config.toml
num_attention_heads = 3
head_dim = 128
vocab_size = 6909
rope_theta = 185000.0
rope_fraction = 1.0
bias = "none"
extras = ["local attention windows", "shifted keys", "gated attention", "value embeddings", "hashed n-gram embeddings", "a smear gate", "short convolutions", "an embedding shortcut", "learned residual scales", "capped logits"]
init = "normal"
decay_fraction = 0.893
decay_shape = "pow"
train_tokens = 429100000
Each number is 200 + 40 x the weight over its row's rms, rounded and kept within 0 to 999. Layers, rows and columns count from 0. The size before them is the row's rms in percent of the matrix's.

# layer 5 MLP down (transposed), 2048x256, rms 0.0549, rows 639-666, columns 128-255
125,204,217,196,180,181,170,241,195,192,314,169,173,291,174,251,155,224,226,236,218,167,171,251,174,229,202,213,269,301,178,240,260,214,194,179,139,166,169,202,195,216,241,225,270,194,172,132,193,189,235,111,263,285,131,238,275,214,177,210,198,195,198,148,169,275,167,171,277,224,176,160,203,163,169,193,185,195,205,187,185,264,166,215,192,261,138,235,257,247,198,161,197,210,220,200,205,186,216,207,232,186,224,190,220,282,196,243,213,206,223,219,240,276,249,161,242,206,294,207,232,209,200,133,178,165,217,218,271
136,155,195,212,174,202,210,278,194,168,170,254,193,224,245,224,222,177,91,191,236,208,161,212,219,209,208,234,225,197,240,169,201,107,233,172,152,165,228,215,174,207,172,181,214,165,204,252,170,171,160,193,133,204,96,184,154,237,244,132,231,118,213,224,217,190,189,223,204,195,204,235,216,240,238,201,196,279,179,282,188,217,237,173,121,150,225,254,195,136,224,152,235,226,239,225,235,209,212,125,195,230,159,162,150,155,193,169,192,216,207,242,144,219,221,237,222,245,269,220,160,233,197,176,273,163,165,202,181
066,167,209,197,224,192,159,213,193,215,246,180,220,171,221,277,191,200,193,203,140,177,233,246,215,235,269,218,146,274,156,274,141,209,149,116,227,153,164,181,213,198,182,205,190,256,253,224,233,231,241,152,182,281,217,196,253,201,184,231,188,226,164,244,200,191,154,170,252,239,203,249,195,127,154,211,174,229,179,237,216,231,199,260,185,132,162,221,142,199,188,161,232,229,205,182,203,221,204,276,258,217,213,149,227,246,149,190,207,101,233,164,176,326,198,199,202,181,244,149,139,242,209,169,179,219,138,122,234
140,241,209,177,161,185,114,146,151,178,180,159,202,181,245,158,245,244,163,163,163,185,190,202,173,165,177,206,220,151,124,187,237,168,174,147,164,181,239,256,214,172,174,250,165,217,229,214,192,238,209,277,233,186,277,211,205,204,111,227,251,204,273,226,157,159,208,302,164,180,210,161,210,209,158,176,199,177,262,218,173,173,198,285,211,190,126,217,194,162,173,229,137,263,242,248,242,184,245,222,199,171,123,247,232,206,152,160,185,212,252,150,244,171,155,198,194,239,159,225,110,184,149,200,197,180,245,194,204
145,207,197,167,214,258,258,240,217,188,188,179,191,204,153,221,253,150,177,149,232,184,257,212,250,254,196,150,133,198,177,153,148,211,256,175,191,104,194,250,224,180,98,203,226,188,237,180,166,199,128,220,243,175,188,244,199,149,160,234,174,173,177,189,158,168,147,269,182,196,155,188,236,191,231,221,244,98,198,172,215,162,200,177,185,172,258,206,243,155,200,209,214,180,240,226,184,217,241,203,198,125,245,231,183,220,219,149,205,158,193,219,131,241,172,222,109,213,234,189,187,216,154,175,249,179,173,193,101
045,235,185,248,217,241,164,248,151,179,251,220,154,252,230,218,282,225,230,175,222,157,190,281,106,208,158,256,171,239,239,214,243,266,215,242,194,255,227,248,142,188,206,193,200,225,149,253,114,283,250,174,238,242,210,212,236,213,181,288,206,206,225,188,236,183,222,219,277,176,205,224,144,214,152,180,189,187,234,145,248,150,203,194,209,128,195,226,212,232,230,152,197,211,224,177,225,204,286,183,278,248,180,193,228,181,217,186,216,173,259,128,226,183,214,128,213,181,165,203,234,251,185,279,201,152,181,239,205
045,162,178,192,198,202,204,224,158,189,215,165,246,208,172,166,198,193,178,203,181,186,163,238,161,145,231,230,235,201,207,206,145,223,247,144,159,289,168,200,171,172,285,201,153,213,227,184,209,259,254,183,175,281,226,155,209,235,213,203,211,200,235,284,206,219,169,217,196,251,226,207,159,164,180,163,191,186,174,238,200,235,178,184,274,226,181,188,164,235,149,221,163,198,115,149,278,148,181,134,173,179,161,161,223,286,192,222,195,189,204,154,195,229,286,180,150,180,165,202,199,191,217,263,108,203,118,140,208
054,176,194,229,204,185,154,177,218,219,252,201,205,185,219,203,208,216,236,163,182,208,223,217,199,166,228,178,247,204,196,83,187,275,228,230,212,195,150,201,162,192,181,307,195,262,213,288,236,180,244,207,257,187,73,200,160,162,145,190,262,169,239,236,217,201,147,179,226,195,207,151,105,178,225,113,194,193,214,198,230,205,215,163,169,217,94,216,192,218,138,209,200,257,177,148,132,197,224,175,231,187,220,124,205,246,118,119,204,157,241,129,194,204,142,237,254,228,255,158,196,168,208,199,173,187,157,171,142
067,197,194,176,191,271,197,217,183,239,224,115,289,171,175,268,137,250,200,187,205,142,164,202,159,248,175,178,193,146,185,224,199,164,171,145,183,171,210,145,260,200,206,183,211,243,178,182,261,181,164,221,187,246,187,197,226,207,224,176,201,211,194,210,205,196,238,223,230,266,195,184,226,194,259,267,200,214,187,281,175,261,251,164,184,163,217,201,151,231,170,189,232,227,261,245,241,197,167,172,203,172,154,168,176,205,151,158,167,175,169,152,173,219,212,219,138,156,98,206,203,239,201,149,208,141,287,200,121
121,214,166,160,151,199,183,176,231,178,198,196,221,188,134,192,245,167,159,193,261,88,230,261,216,224,195,196,146,173,213,222,140,228,200,154,238,224,192,264,288,262,210,289,190,165,203,189,206,225,121,202,153,251,148,207,204,167,171,245,246,278,154,220,207,172,148,161,256,162,164,233,261,144,302,206,204,167,215,131,270,158,203,203,176,227,124,139,280,149,180,154,149,186,189,175,200,242,223,264,188,191,214,173,245,203,200,192,224,202,181,132,138,219,172,233,130,189,244,177,224,181,179,230,148,146,148,201,88
148,155,198,139,211,179,136,219,198,172,193,246,208,233,171,158,255,193,252,178,227,181,173,222,124,192,199,209,198,220,216,162,213,225,205,195,157,202,230,257,182,175,287,230,222,221,198,212,169,202,195,153,132,221,180,175,200,149,232,237,169,149,207,148,201,161,235,256,142,232,199,117,138,182,225,195,167,210,223,198,202,257,193,195,223,161,231,245,268,269,211,247,256,201,245,160,187,244,199,181,235,237,260,246,107,176,225,181,167,190,232,216,211,170,176,226,143,197,172,173,250,217,221,219,257,181,303,228,187
087,144,148,223,200,189,162,164,236,223,225,170,232,173,230,185,132,148,189,157,208,241,131,184,193,271,198,199,231,198,184,165,196,273,122,171,212,176,209,235,184,169,206,175,193,316,174,230,191,246,200,170,223,211,202,235,250,284,133,146,273,260,184,258,221,191,114,244,210,206,198,243,150,173,162,171,227,243,166,201,99,124,190,200,168,227,178,235,194,229,143,231,263,248,186,222,123,175,163,225,194,228,192,226,171,291,177,215,222,206,222,200,209,285,107,168,234,269,214,172,202,228,151,216,236,196,155,182,220
140,168,193,222,130,299,242,190,251,176,238,241,261,180,169,276,165,187,251,169,170,265,217,237,173,198,196,230,226,261,200,193,124,212,249,177,165,187,139,245,128,196,248,223,163,193,192,211,237,155,260,247,187,199,153,186,187,199,290,199,170,191,236,213,203,253,234,237,150,188,253,196,232,221,123,259,117,187,264,229,220,206,156,184,239,140,283,192,154,258,230,223,222,202,253,167,166,192,197,208,170,280,199,197,188,197,186,128,205,139,231,180,212,243,198,199,190,182,280,210,227,144,149,169,185,187,201,217,203
052,189,198,151,211,234,231,213,183,137,163,216,222,202,138,223,178,175,205,154,230,210,161,193,177,224,182,259,170,199,230,213,208,202,271,173,230,260,175,181,258,178,232,194,228,155,163,151,182,207,197,223,211,248,186,185,209,124,243,189,243,179,237,185,169,212,235,221,324,217,186,244,128,183,122,171,149,170,119,182,163,263,193,146,196,186,144,228,227,205,205,256,205,210,168,220,235,239,238,112,183,183,206,122,140,245,204,171,185,175,248,180,182,176,275,268,236,234,180,166,194,247,184,220,174,251,259,233,236
053,218,173,199,181,210,274,227,169,204,207,276,138,195,263,243,176,226,226,253,238,134,209,209,160,203,129,138,188,170,274,261,276,184,139,181,171,175,291,187,205,228,165,196,253,222,181,183,202,272,172,221,189,260,204,189,214,205,204,186,201,214,206,188,259,184,195,240,148,171,195,129,126,219,146,178,185,261,125,217,165,214,208,116,207,243,131,212,175,210,188,194,182,198,170,160,162,243,215,207,209,179,126,265,181,222,280,241,237,223,236,199,206,157,195,131,237,218,220,208,144,170,197,197,200,201,181,177,190
081,222,160,229,228,193,75,212,204,216,207,221,192,179,205,203,196,236,202,204,202,245,181,256,189,160,173,221,191,202,254,127,204,243,170,272,184,265,259,276,166,242,173,129,194,223,205,71,240,163,224,139,184,172,199,170,219,173,192,289,226,189,185,210,158,185,197,192,209,172,230,274,207,204,187,274,207,193,224,137,155,229,206,264,229,230,200,179,201,242,159,131,176,297,154,182,226,162,214,177,180,157,207,203,232,177,196,162,225,84,252,173,215,260,205,246,214,234,184,183,227,230,146,197,234,188,217,178,197
137,211,167,176,176,200,249,115,251,221,235,228,222,172,228,178,288,262,144,230,154,280,248,202,187,179,201,237,157,202,100,241,181,197,159,163,229,173,157,156,184,217,235,193,209,127,211,204,177,130,81,236,234,262,175,192,160,129,227,171,220,137,228,136,193,162,243,182,207,217,192,225,242,207,240,155,239,230,223,206,106,187,206,200,209,215,239,211,237,131,180,226,141,142,214,205,272,252,260,212,194,127,171,195,159,156,179,161,185,196,168,239,279,242,132,231,268,213,229,114,183,266,229,171,221,239,253,204,207
058,206,175,202,166,198,129,267,241,271,178,178,226,140,204,149,210,184,266,185,201,171,176,184,205,196,202,165,224,229,213,198,213,171,253,103,165,217,181,172,238,206,105,252,220,126,185,206,120,201,174,250,142,239,161,170,183,199,215,185,174,242,188,179,200,217,170,204,191,198,175,213,240,150,177,216,191,198,223,289,218,193,180,208,259,225,218,209,172,295,190,178,195,154,238,192,229,232,213,295,122,154,203,221,268,230,231,222,212,136,152,207,173,186,186,190,175,168,247,195,269,141,163,284,236,149,218,212,205
156,243,159,131,151,232,161,188,222,203,216,237,149,146,206,194,242,187,281,124,243,159,160,182,107,178,242,244,191,184,158,215,222,189,179,207,215,287,225,195,119,243,197,248,193,247,145,185,232,247,212,269,121,205,255,179,227,245,150,193,132,231,239,142,210,183,207,225,129,242,267,245,207,246,251,285,204,178,221,200,200,207,205,293,236,206,139,226,212,260,150,222,200,205,237,150,208,148,234,187,245,190,122,194,207,214,210,207,219,202,199,161,197,177,263,237,151,128,201,208,178,248,240,167,100,215,177,194,232
084,273,186,184,215,286,132,142,191,218,140,166,191,230,195,199,225,234,283,208,215,162,181,199,147,277,240,183,252,306,188,152,203,161,216,227,185,195,215,195,113,153,227,183,107,210,164,193,230,140,194,207,206,193,187,208,180,74,215,265,209,310,169,148,207,224,186,230,128,265,217,229,272,257,250,186,232,184,209,204,146,225,208,198,148,247,253,190,284,199,275,211,221,254,157,209,140,233,208,192,222,194,193,192,154,184,181,164,211,140,240,186,211,177,200,199,196,273,126,132,205,287,191,168,194,212,224,167,231
152,189,263,181,194,210,178,227,192,188,215,222,212,152,177,204,141,250,110,223,196,181,226,88,163,191,184,175,185,185,194,162,217,215,236,200,138,173,172,276,185,277,148,207,213,251,126,186,220,296,163,143,228,199,208,174,225,196,203,187,205,246,147,172,242,210,184,202,192,182,166,174,174,187,153,154,169,117,254,119,181,239,191,178,291,190,187,161,162,203,185,147,219,194,242,162,199,277,313,204,217,196,129,237,217,245,239,178,245,247,177,148,210,223,198,207,217,207,161,229,138,208,162,233,199,162,225,183,176
097,222,208,208,194,208,164,224,179,200,144,189,211,229,195,130,168,242,172,227,212,214,211,150,238,243,187,190,184,202,207,195,201,246,147,202,136,210,173,216,193,176,203,190,195,158,172,190,154,202,177,235,185,240,211,195,215,202,262,211,223,161,156,179,203,156,222,158,227,199,197,205,235,238,279,286,161,219,222,207,242,165,232,195,151,231,227,192,172,198,184,226,200,170,207,258,215,173,244,263,283,224,172,271,252,239,173,227,192,207,197,184,198,233,221,193,207,162,450,143,211,200,263,195,202,196,251,190,179
090,157,205,226,164,239,244,188,217,184,309,230,229,190,191,157,231,206,150,88,199,272,179,215,154,176,187,230,151,180,193,251,153,193,235,200,157,183,218,199,146,273,141,178,128,140,217,216,214,149,257,203,225,186,269,151,106,207,139,172,189,247,233,230,223,172,198,197,277,199,216,218,174,224,248,152,213,289,107,240,194,183,216,216,195,185,227,229,132,155,178,266,138,152,233,188,194,145,141,233,180,212,198,182,262,186,237,236,202,175,271,255,235,172,197,204,182,149,235,154,213,226,163,238,143,221,210,270,217
139,245,196,182,155,239,213,191,271,200,165,286,213,154,237,155,201,181,200,154,274,171,209,213,224,159,275,183,284,164,208,254,228,219,209,213,181,195,209,177,192,201,164,159,274,205,160,192,218,227,228,162,166,160,157,213,171,200,169,203,195,239,241,239,246,192,158,165,143,302,141,162,202,197,237,175,200,124,216,217,180,205,202,195,202,174,201,260,192,187,226,221,71,181,180,201,197,213,176,127,181,165,189,190,202,139,195,160,250,140,166,194,151,163,224,196,202,230,313,217,226,178,193,258,177,268,190,191,189
149,166,247,88,217,194,152,228,218,169,226,280,255,137,186,275,141,183,203,223,199,99,172,192,166,123,246,243,256,185,267,178,208,199,202,220,184,175,165,106,186,156,112,283,159,257,256,256,183,164,202,199,171,222,102,162,216,298,176,200,109,235,196,229,280,146,153,244,170,232,195,224,202,225,184,215,217,185,171,215,188,151,211,227,210,167,227,156,160,169,210,208,264,234,241,212,225,219,150,207,228,195,129,233,235,203,245,267,184,179,172,184,177,167,253,167,257,188,164,193,298,196,177,202,229,162,211,176,162
127,201,234,143,170,150,251,164,208,271,152,186,178,201,201,133,177,293,200,169,206,151,170,196,123,197,169,167,147,222,164,200,246,201,195,210,301,156,142,204,254,208,220,175,180,155,233,183,157,207,223,187,263,181,266,254,208,234,153,264,190,208,262,184,172,158,177,204,185,263,176,243,217,172,215,237,217,238,250,217,195,209,168,212,208,207,205,122,218,289,235,156,212,178,229,258,244,239,353,163,154,231,192,228,175,187,152,219,167,206,146,205,260,129,206,193,265,206,208,175,129,144,123,183,219,169,128,161,191
068,182,163,186,168,174,206,232,185,162,169,179,228,202,211,166,173,219,267,184,247,159,209,324,171,153,211,214,183,108,197,232,198,205,164,193,244,296,251,173,205,231,154,219,176,259,211,163,229,287,182,252,179,215,153,184,249,187,213,246,142,244,269,127,147,214,188,191,226,161,160,171,199,227,130,168,255,243,169,187,139,308,214,216,277,245,207,177,188,235,259,218,242,203,161,212,210,224,180,174,271,199,198,223,157,203,224,239,213,240,188,283,174,140,254,197,140,166,216,169,201,156,255,191,168,258,196,232,209
057,171,195,171,201,222,283,180,225,172,203,181,264,216,204,193,269,173,220,256,185,157,185,242,211,187,249,153,106,181,222,233,160,205,187,223,193,190,184,122,208,196,233,186,217,143,192,200,274,193,198,242,213,192,146,202,116,229,274,180,120,207,185,142,225,207,161,138,275,244,232,225,255,273,204,247,170,193,160,146,229,190,240,181,101,256,187,186,253,173,131,255,151,195,229,258,108,264,124,175,223,178,203,159,237,166,158,112,224,111,267,187,208,200,124,206,214,192,211,127,171,136,232,234,235,254,175,176,212
# layer 5 MLP up, 2048x256, rms 0.0633, rows 640-666, columns 128-255
132,192,197,159,183,227,210,221,142,140,190,217,186,254,175,122,155,258,129,173,111,209,262,256,181,244,193,234,243,188,173,147,205,135,105,233,220,156,114,171,257,168,161,129,206,177,195,210,248,157,186,160,170,198,214,213,241,240,197,106,161,227,219,201,155,259,197,181,227,192,208,194,177,217,171,218,206,210,217,189,137,196,201,331,242,180,105,200,229,204,232,197,193,208,134,188,245,175,106,181,205,209,190,205,189,157,165,176,170,181,241,256,233,166,178,127,219,210,186,150,213,213,212,206,201,198,328,199,214
077,178,223,85,234,196,150,185,177,183,229,173,193,203,218,220,213,205,150,242,225,229,170,184,250,152,222,280,264,226,184,150,155,216,185,158,142,214,135,223,147,196,213,162,135,216,193,159,223,203,172,139,221,117,233,173,274,204,240,166,221,163,180,202,206,215,256,198,191,105,161,204,135,222,201,148,243,258,210,156,177,152,149,202,204,173,201,234,196,162,195,224,185,154,117,191,266,114,196,213,248,215,246,213,196,192,213,218,177,225,203,171,200,150,200,233,264,133,124,175,196,150,256,152,144,217,214,244,230
131,173,180,235,240,203,176,235,189,219,217,259,154,152,257,168,207,208,212,287,180,220,232,158,272,213,149,149,213,227,109,226,142,196,171,111,221,195,186,205,182,170,185,201,221,187,200,249,295,198,173,87,223,119,192,237,233,189,252,201,281,194,140,212,223,230,209,222,205,193,102,168,178,205,256,205,208,194,184,249,211,244,204,244,222,263,260,213,235,177,164,220,168,181,220,240,213,166,202,131,252,209,261,234,195,215,153,243,149,198,224,238,223,193,205,196,152,141,179,233,236,239,252,158,233,158,230,211,223
140,184,203,150,147,224,231,133,236,203,274,163,242,194,108,212,200,176,198,210,227,189,215,163,213,214,249,160,210,213,215,229,145,219,147,266,136,157,188,253,198,140,183,196,194,182,259,133,198,187,151,199,206,155,253,200,205,181,184,165,193,235,195,191,215,193,200,154,197,202,185,204,211,215,210,239,212,180,212,195,183,102,145,358,284,223,259,253,203,141,242,208,201,120,211,216,220,157,224,197,165,206,214,258,221,285,190,224,183,185,189,182,247,224,139,366,148,228,192,200,196,200,199,288,186,183,220,184,159
059,160,244,178,232,203,193,125,199,108,258,161,200,241,222,173,209,212,174,206,176,222,188,217,230,207,222,231,240,233,221,157,121,201,173,170,166,217,155,218,146,255,166,158,131,205,188,224,232,166,132,225,247,203,224,172,214,189,189,147,196,175,140,200,173,228,262,172,191,180,182,220,174,216,177,130,282,173,262,160,192,159,135,186,213,221,238,231,228,176,238,177,172,142,169,209,235,145,137,249,251,216,251,210,143,219,206,216,220,245,187,181,177,141,198,174,263,202,75,209,230,132,241,194,203,312,252,268,244
066,66,217,161,228,202,168,162,179,225,188,165,230,215,174,161,134,192,151,213,144,158,151,210,246,151,161,219,258,292,174,189,141,198,172,203,127,248,183,201,161,229,246,147,89,180,112,209,242,161,158,187,189,137,206,203,228,204,227,82,210,165,163,232,193,240,209,128,190,197,161,195,196,235,194,221,258,191,272,175,207,170,110,312,208,213,161,234,254,191,228,273,140,187,137,195,209,156,188,204,213,204,242,189,115,246,213,236,155,181,248,154,195,151,174,203,249,240,118,236,238,173,192,163,209,257,176,233,195
080,161,255,145,233,163,176,200,157,138,216,178,239,221,206,159,138,226,119,254,181,200,188,173,260,160,197,221,276,211,149,208,150,215,217,254,124,202,172,219,140,199,198,201,185,175,224,220,193,180,168,172,282,117,251,168,218,177,265,186,210,179,132,226,195,210,286,159,156,192,107,161,222,223,196,179,257,192,250,184,189,155,165,217,229,250,233,284,239,144,252,230,233,170,116,171,236,218,147,225,223,245,249,188,104,251,199,238,188,195,234,165,215,108,255,269,212,218,170,195,221,211,223,144,207,245,269,177,245
071,110,188,177,203,184,168,149,142,182,241,155,249,229,179,189,150,196,125,228,205,223,171,205,271,201,95,209,199,274,196,163,131,200,174,198,184,198,139,230,133,216,183,134,119,172,191,232,200,173,144,131,222,142,223,188,241,254,250,110,191,154,142,217,220,236,183,107,143,192,138,196,179,196,233,158,200,219,252,170,235,160,148,251,173,223,193,234,175,134,266,255,126,164,167,275,229,168,182,231,248,231,231,221,156,216,190,186,190,259,183,167,213,149,200,235,250,182,121,236,202,168,235,193,251,240,211,211,234
120,201,172,168,199,151,179,186,188,193,247,242,204,206,203,179,196,164,226,241,163,224,166,245,229,247,119,185,226,282,249,240,127,263,234,146,271,276,229,196,165,260,201,239,191,139,226,222,206,178,136,156,168,187,208,215,139,188,199,197,234,221,145,245,191,182,193,166,222,244,124,167,194,195,215,212,173,218,175,183,171,101,230,200,199,232,215,192,318,239,221,185,197,127,176,158,185,230,204,273,219,174,223,203,218,212,223,207,133,149,249,182,233,103,118,198,217,185,200,224,144,222,127,159,223,226,177,215,180
140,133,291,151,220,176,159,236,108,174,98,182,219,180,224,200,216,248,186,159,184,244,149,162,316,201,200,180,232,161,218,261,169,119,207,187,177,158,195,206,121,189,208,255,120,135,283,266,203,222,156,216,121,135,221,153,213,238,180,216,200,164,125,195,249,157,178,234,175,205,187,189,216,248,233,233,222,177,197,175,160,203,194,191,163,166,161,224,186,200,235,190,232,247,179,178,118,169,215,213,250,175,227,188,195,193,124,180,206,228,220,188,193,196,153,168,172,212,117,268,214,110,233,137,222,260,176,230,195
092,126,225,194,211,180,129,120,146,192,235,183,210,175,186,197,195,188,207,160,180,209,185,190,202,184,164,210,200,205,206,202,178,235,173,195,228,188,165,241,86,241,193,129,220,182,216,170,197,190,227,179,231,200,196,136,197,156,221,153,213,215,210,139,231,261,214,168,219,130,190,167,132,252,147,142,227,226,242,193,190,140,111,270,198,233,211,231,269,106,222,216,209,190,171,183,214,74,177,201,156,206,215,132,181,195,270,219,206,130,247,197,219,156,142,230,266,209,205,242,185,221,249,184,224,242,275,282,226
139,179,285,108,240,161,228,167,171,249,150,231,124,209,225,206,136,202,119,222,157,177,188,173,179,136,214,147,153,183,159,140,147,144,250,158,223,229,222,275,223,176,184,189,157,193,255,226,184,207,124,206,308,189,242,202,191,150,235,171,282,242,217,241,239,167,171,191,128,177,113,186,166,182,209,276,200,179,177,197,227,224,203,197,179,134,180,241,159,227,240,185,131,169,186,297,110,172,213,206,276,243,157,151,158,118,226,180,140,216,211,156,182,148,242,248,189,232,175,226,182,248,208,126,243,200,263,192,238
074,117,199,159,230,164,202,150,203,165,201,208,203,276,187,157,184,245,188,201,134,158,144,185,220,176,193,171,226,220,165,171,122,183,158,218,153,168,167,231,112,231,220,176,152,173,212,199,215,183,170,134,235,153,235,177,258,154,243,155,207,217,142,220,175,254,225,93,171,152,156,157,193,220,159,143,220,192,235,133,168,143,153,271,222,235,142,245,257,146,266,260,228,201,141,216,226,187,164,150,220,239,267,190,156,216,177,233,168,219,223,153,185,157,179,227,304,190,195,180,167,177,232,149,252,233,256,237,258
062,159,173,154,205,208,181,172,170,173,206,147,227,201,174,144,186,242,180,231,164,222,180,251,225,166,167,180,164,268,223,182,168,201,154,175,174,221,127,221,183,252,254,150,108,170,182,206,196,153,136,98,191,138,214,149,194,252,216,140,234,206,157,216,224,200,230,176,182,178,199,165,193,217,144,133,236,213,239,117,203,154,147,205,176,213,215,251,187,151,226,281,176,157,148,258,186,203,159,181,240,186,236,201,151,226,223,242,178,198,250,186,219,190,167,165,224,162,152,171,190,183,236,168,199,253,231,236,240
092,185,194,137,223,221,202,202,225,184,254,195,290,227,230,221,161,228,208,171,234,201,209,133,209,164,230,130,257,196,181,164,117,165,163,228,192,181,176,186,167,258,219,148,164,198,162,251,214,130,182,110,211,203,206,179,263,190,243,198,153,213,113,262,126,268,297,237,240,168,253,149,199,155,142,163,194,214,211,193,199,120,162,249,227,203,173,229,230,213,192,258,242,158,173,173,231,172,208,227,218,203,125,187,170,195,212,242,147,206,159,191,126,115,170,267,232,166,119,247,220,223,202,197,252,233,175,158,275
127,172,184,184,249,185,183,264,202,186,217,112,192,313,187,274,213,102,245,181,169,181,159,152,221,225,204,193,231,273,303,188,125,128,244,254,217,244,203,208,200,155,168,177,199,212,261,173,242,172,282,207,213,131,159,180,288,193,239,247,217,204,152,282,188,249,141,233,205,172,253,134,166,183,133,228,149,125,155,176,227,195,211,263,196,214,201,201,174,229,274,244,232,214,123,205,144,216,157,254,197,208,253,179,174,280,186,147,258,256,205,174,215,197,219,174,185,209,177,202,244,190,240,144,202,174,179,182,274
066,162,222,167,232,179,158,123,211,130,171,152,205,227,144,203,173,218,139,173,135,247,203,175,277,207,156,235,201,219,180,130,131,205,164,232,168,196,180,194,183,164,215,175,223,191,201,230,243,158,186,172,204,135,259,204,218,187,195,205,223,263,186,253,226,225,169,161,214,156,249,183,185,239,183,156,260,168,215,162,200,199,170,168,219,238,204,286,237,154,262,225,204,254,109,195,223,147,173,251,188,140,269,190,171,146,204,255,166,190,271,147,240,146,156,256,209,156,146,182,216,149,215,142,198,269,201,189,241
144,60,220,201,195,177,174,188,154,122,186,190,255,218,217,119,175,184,192,223,203,256,180,252,230,217,207,189,209,259,194,247,185,203,245,263,201,265,134,295,224,178,278,178,165,209,226,285,216,140,172,180,251,207,179,141,206,248,259,197,151,207,221,185,131,251,214,142,183,183,222,141,209,231,158,250,248,167,265,220,178,164,194,200,226,192,175,178,261,124,261,228,213,199,176,236,144,169,226,199,276,188,306,223,168,271,121,194,188,177,271,172,218,193,163,225,190,221,196,191,262,158,216,213,224,232,182,214,220
083,132,209,131,171,207,179,209,184,173,192,209,254,239,176,183,172,218,167,246,171,170,137,226,272,168,175,236,194,222,189,143,131,161,184,243,118,167,182,271,130,238,228,184,129,136,219,201,211,188,113,130,211,160,234,197,163,196,191,97,192,185,188,193,173,196,222,196,182,132,189,130,180,231,167,111,236,239,249,214,186,145,176,222,177,200,212,179,224,139,242,219,231,170,175,239,246,132,175,182,195,223,268,220,101,218,167,240,180,203,206,196,208,171,190,250,188,170,131,236,217,146,279,172,284,264,216,195,194
144,205,234,202,251,169,218,221,265,217,193,157,203,197,167,165,121,241,167,303,162,140,171,144,245,117,206,161,180,178,162,135,174,188,99,294,182,203,181,217,181,188,270,187,209,209,125,284,255,221,235,201,245,184,246,162,211,185,240,219,213,170,160,240,215,206,221,164,198,151,136,244,204,179,202,151,309,213,216,198,160,218,127,212,225,300,256,206,194,206,167,208,164,162,214,160,156,142,140,218,247,212,222,214,184,206,180,204,175,173,207,219,203,190,113,203,216,204,198,171,239,198,201,187,153,190,219,214,184
102,203,177,150,196,200,251,189,189,186,251,281,235,201,211,248,221,217,93,176,160,227,230,182,174,222,234,236,153,195,230,229,180,146,278,136,291,209,204,217,186,232,270,167,235,220,193,231,231,208,209,195,217,178,204,171,203,220,168,123,197,205,213,251,267,179,202,218,242,206,202,122,121,189,140,134,174,200,205,140,196,185,193,233,268,95,202,167,228,238,212,179,214,246,195,194,232,127,224,174,144,246,155,137,164,266,168,215,221,197,183,125,313,138,220,201,217,177,233,203,165,212,161,156,202,195,164,254,286
096,222,244,173,206,186,141,212,109,240,198,169,240,260,176,148,166,191,133,223,137,267,117,172,198,210,145,251,179,179,238,272,186,145,201,270,186,144,179,202,112,241,180,154,179,192,167,169,207,194,230,175,255,83,225,243,217,269,162,189,153,123,178,180,166,265,165,210,160,159,237,195,218,220,114,159,201,256,174,195,253,203,190,212,227,268,183,218,188,173,216,264,154,231,215,189,244,224,176,208,235,219,270,199,167,226,214,214,246,245,192,213,180,230,202,225,185,147,203,161,201,197,211,211,166,175,209,234,224
124,222,214,215,153,215,138,221,198,155,212,206,117,186,280,180,209,205,259,184,103,185,223,199,297,254,189,154,146,190,251,201,177,188,215,223,213,168,98,247,263,265,234,195,202,224,161,217,191,204,217,174,265,210,186,223,166,231,164,190,243,166,256,197,214,196,187,130,206,163,185,91,153,176,236,190,190,193,148,218,180,181,165,216,221,272,207,184,256,113,214,279,150,160,203,204,208,158,204,197,245,249,233,275,191,229,102,120,192,191,264,250,269,240,198,185,199,159,197,199,158,184,183,185,229,194,199,285,195
140,163,168,191,200,171,140,188,237,140,221,191,172,162,279,153,180,203,180,201,249,158,243,177,192,202,264,220,189,267,283,114,177,182,215,158,165,194,224,216,170,141,231,187,145,190,226,311,194,186,144,205,230,198,181,185,209,179,250,180,264,235,196,170,188,225,190,201,156,175,221,200,197,276,248,235,246,235,178,201,219,148,216,222,196,180,131,198,223,195,222,167,230,127,180,262,170,206,192,165,216,141,168,280,120,199,196,198,277,200,201,130,217,94,176,191,222,187,139,234,182,241,328,183,209,241,300,206,247
115,212,207,197,226,199,164,192,135,104,227,144,159,244,178,184,260,160,180,175,232,170,225,129,203,157,275,195,245,156,226,163,174,147,262,213,251,244,225,254,168,154,276,200,199,222,233,145,209,195,240,195,276,185,190,101,241,193,192,161,162,221,224,190,268,207,206,194,190,176,302,186,149,332,160,148,210,156,172,170,258,255,187,213,137,193,209,205,173,278,273,236,280,208,148,243,179,167,232,235,181,251,203,184,170,199,176,194,180,278,191,193,220,188,239,170,226,181,199,249,211,196,304,178,177,194,207,178,283
082,128,145,129,192,113,182,208,199,174,109,196,197,201,139,174,188,175,150,231,177,259,161,228,328,224,250,214,219,198,189,227,168,268,171,195,154,201,171,227,169,161,243,155,196,140,182,133,196,168,198,130,182,190,216,223,165,207,165,127,242,193,112,225,189,215,127,97,157,91,124,235,142,218,205,192,238,198,195,191,158,181,217,226,171,202,233,212,196,205,188,196,188,213,217,262,234,217,197,210,280,214,172,193,191,198,174,251,231,160,226,196,163,124,138,274,262,195,171,212,153,121,190,181,246,268,259,171,210
068,202,259,162,253,203,168,156,223,165,237,123,271,210,180,151,192,243,183,227,127,217,181,186,253,129,136,196,218,237,159,161,121,189,202,256,139,189,172,197,124,216,261,166,139,158,190,189,179,161,158,188,206,122,248,141,242,179,232,166,201,205,152,244,195,187,218,178,193,210,202,211,153,243,142,182,206,198,227,176,223,180,147,186,235,238,208,250,271,116,269,192,152,207,179,225,210,194,174,191,278,195,229,192,117,215,177,230,186,209,218,197,216,150,186,217,220,218,148,200,211,201,253,167,228,230,304,248,251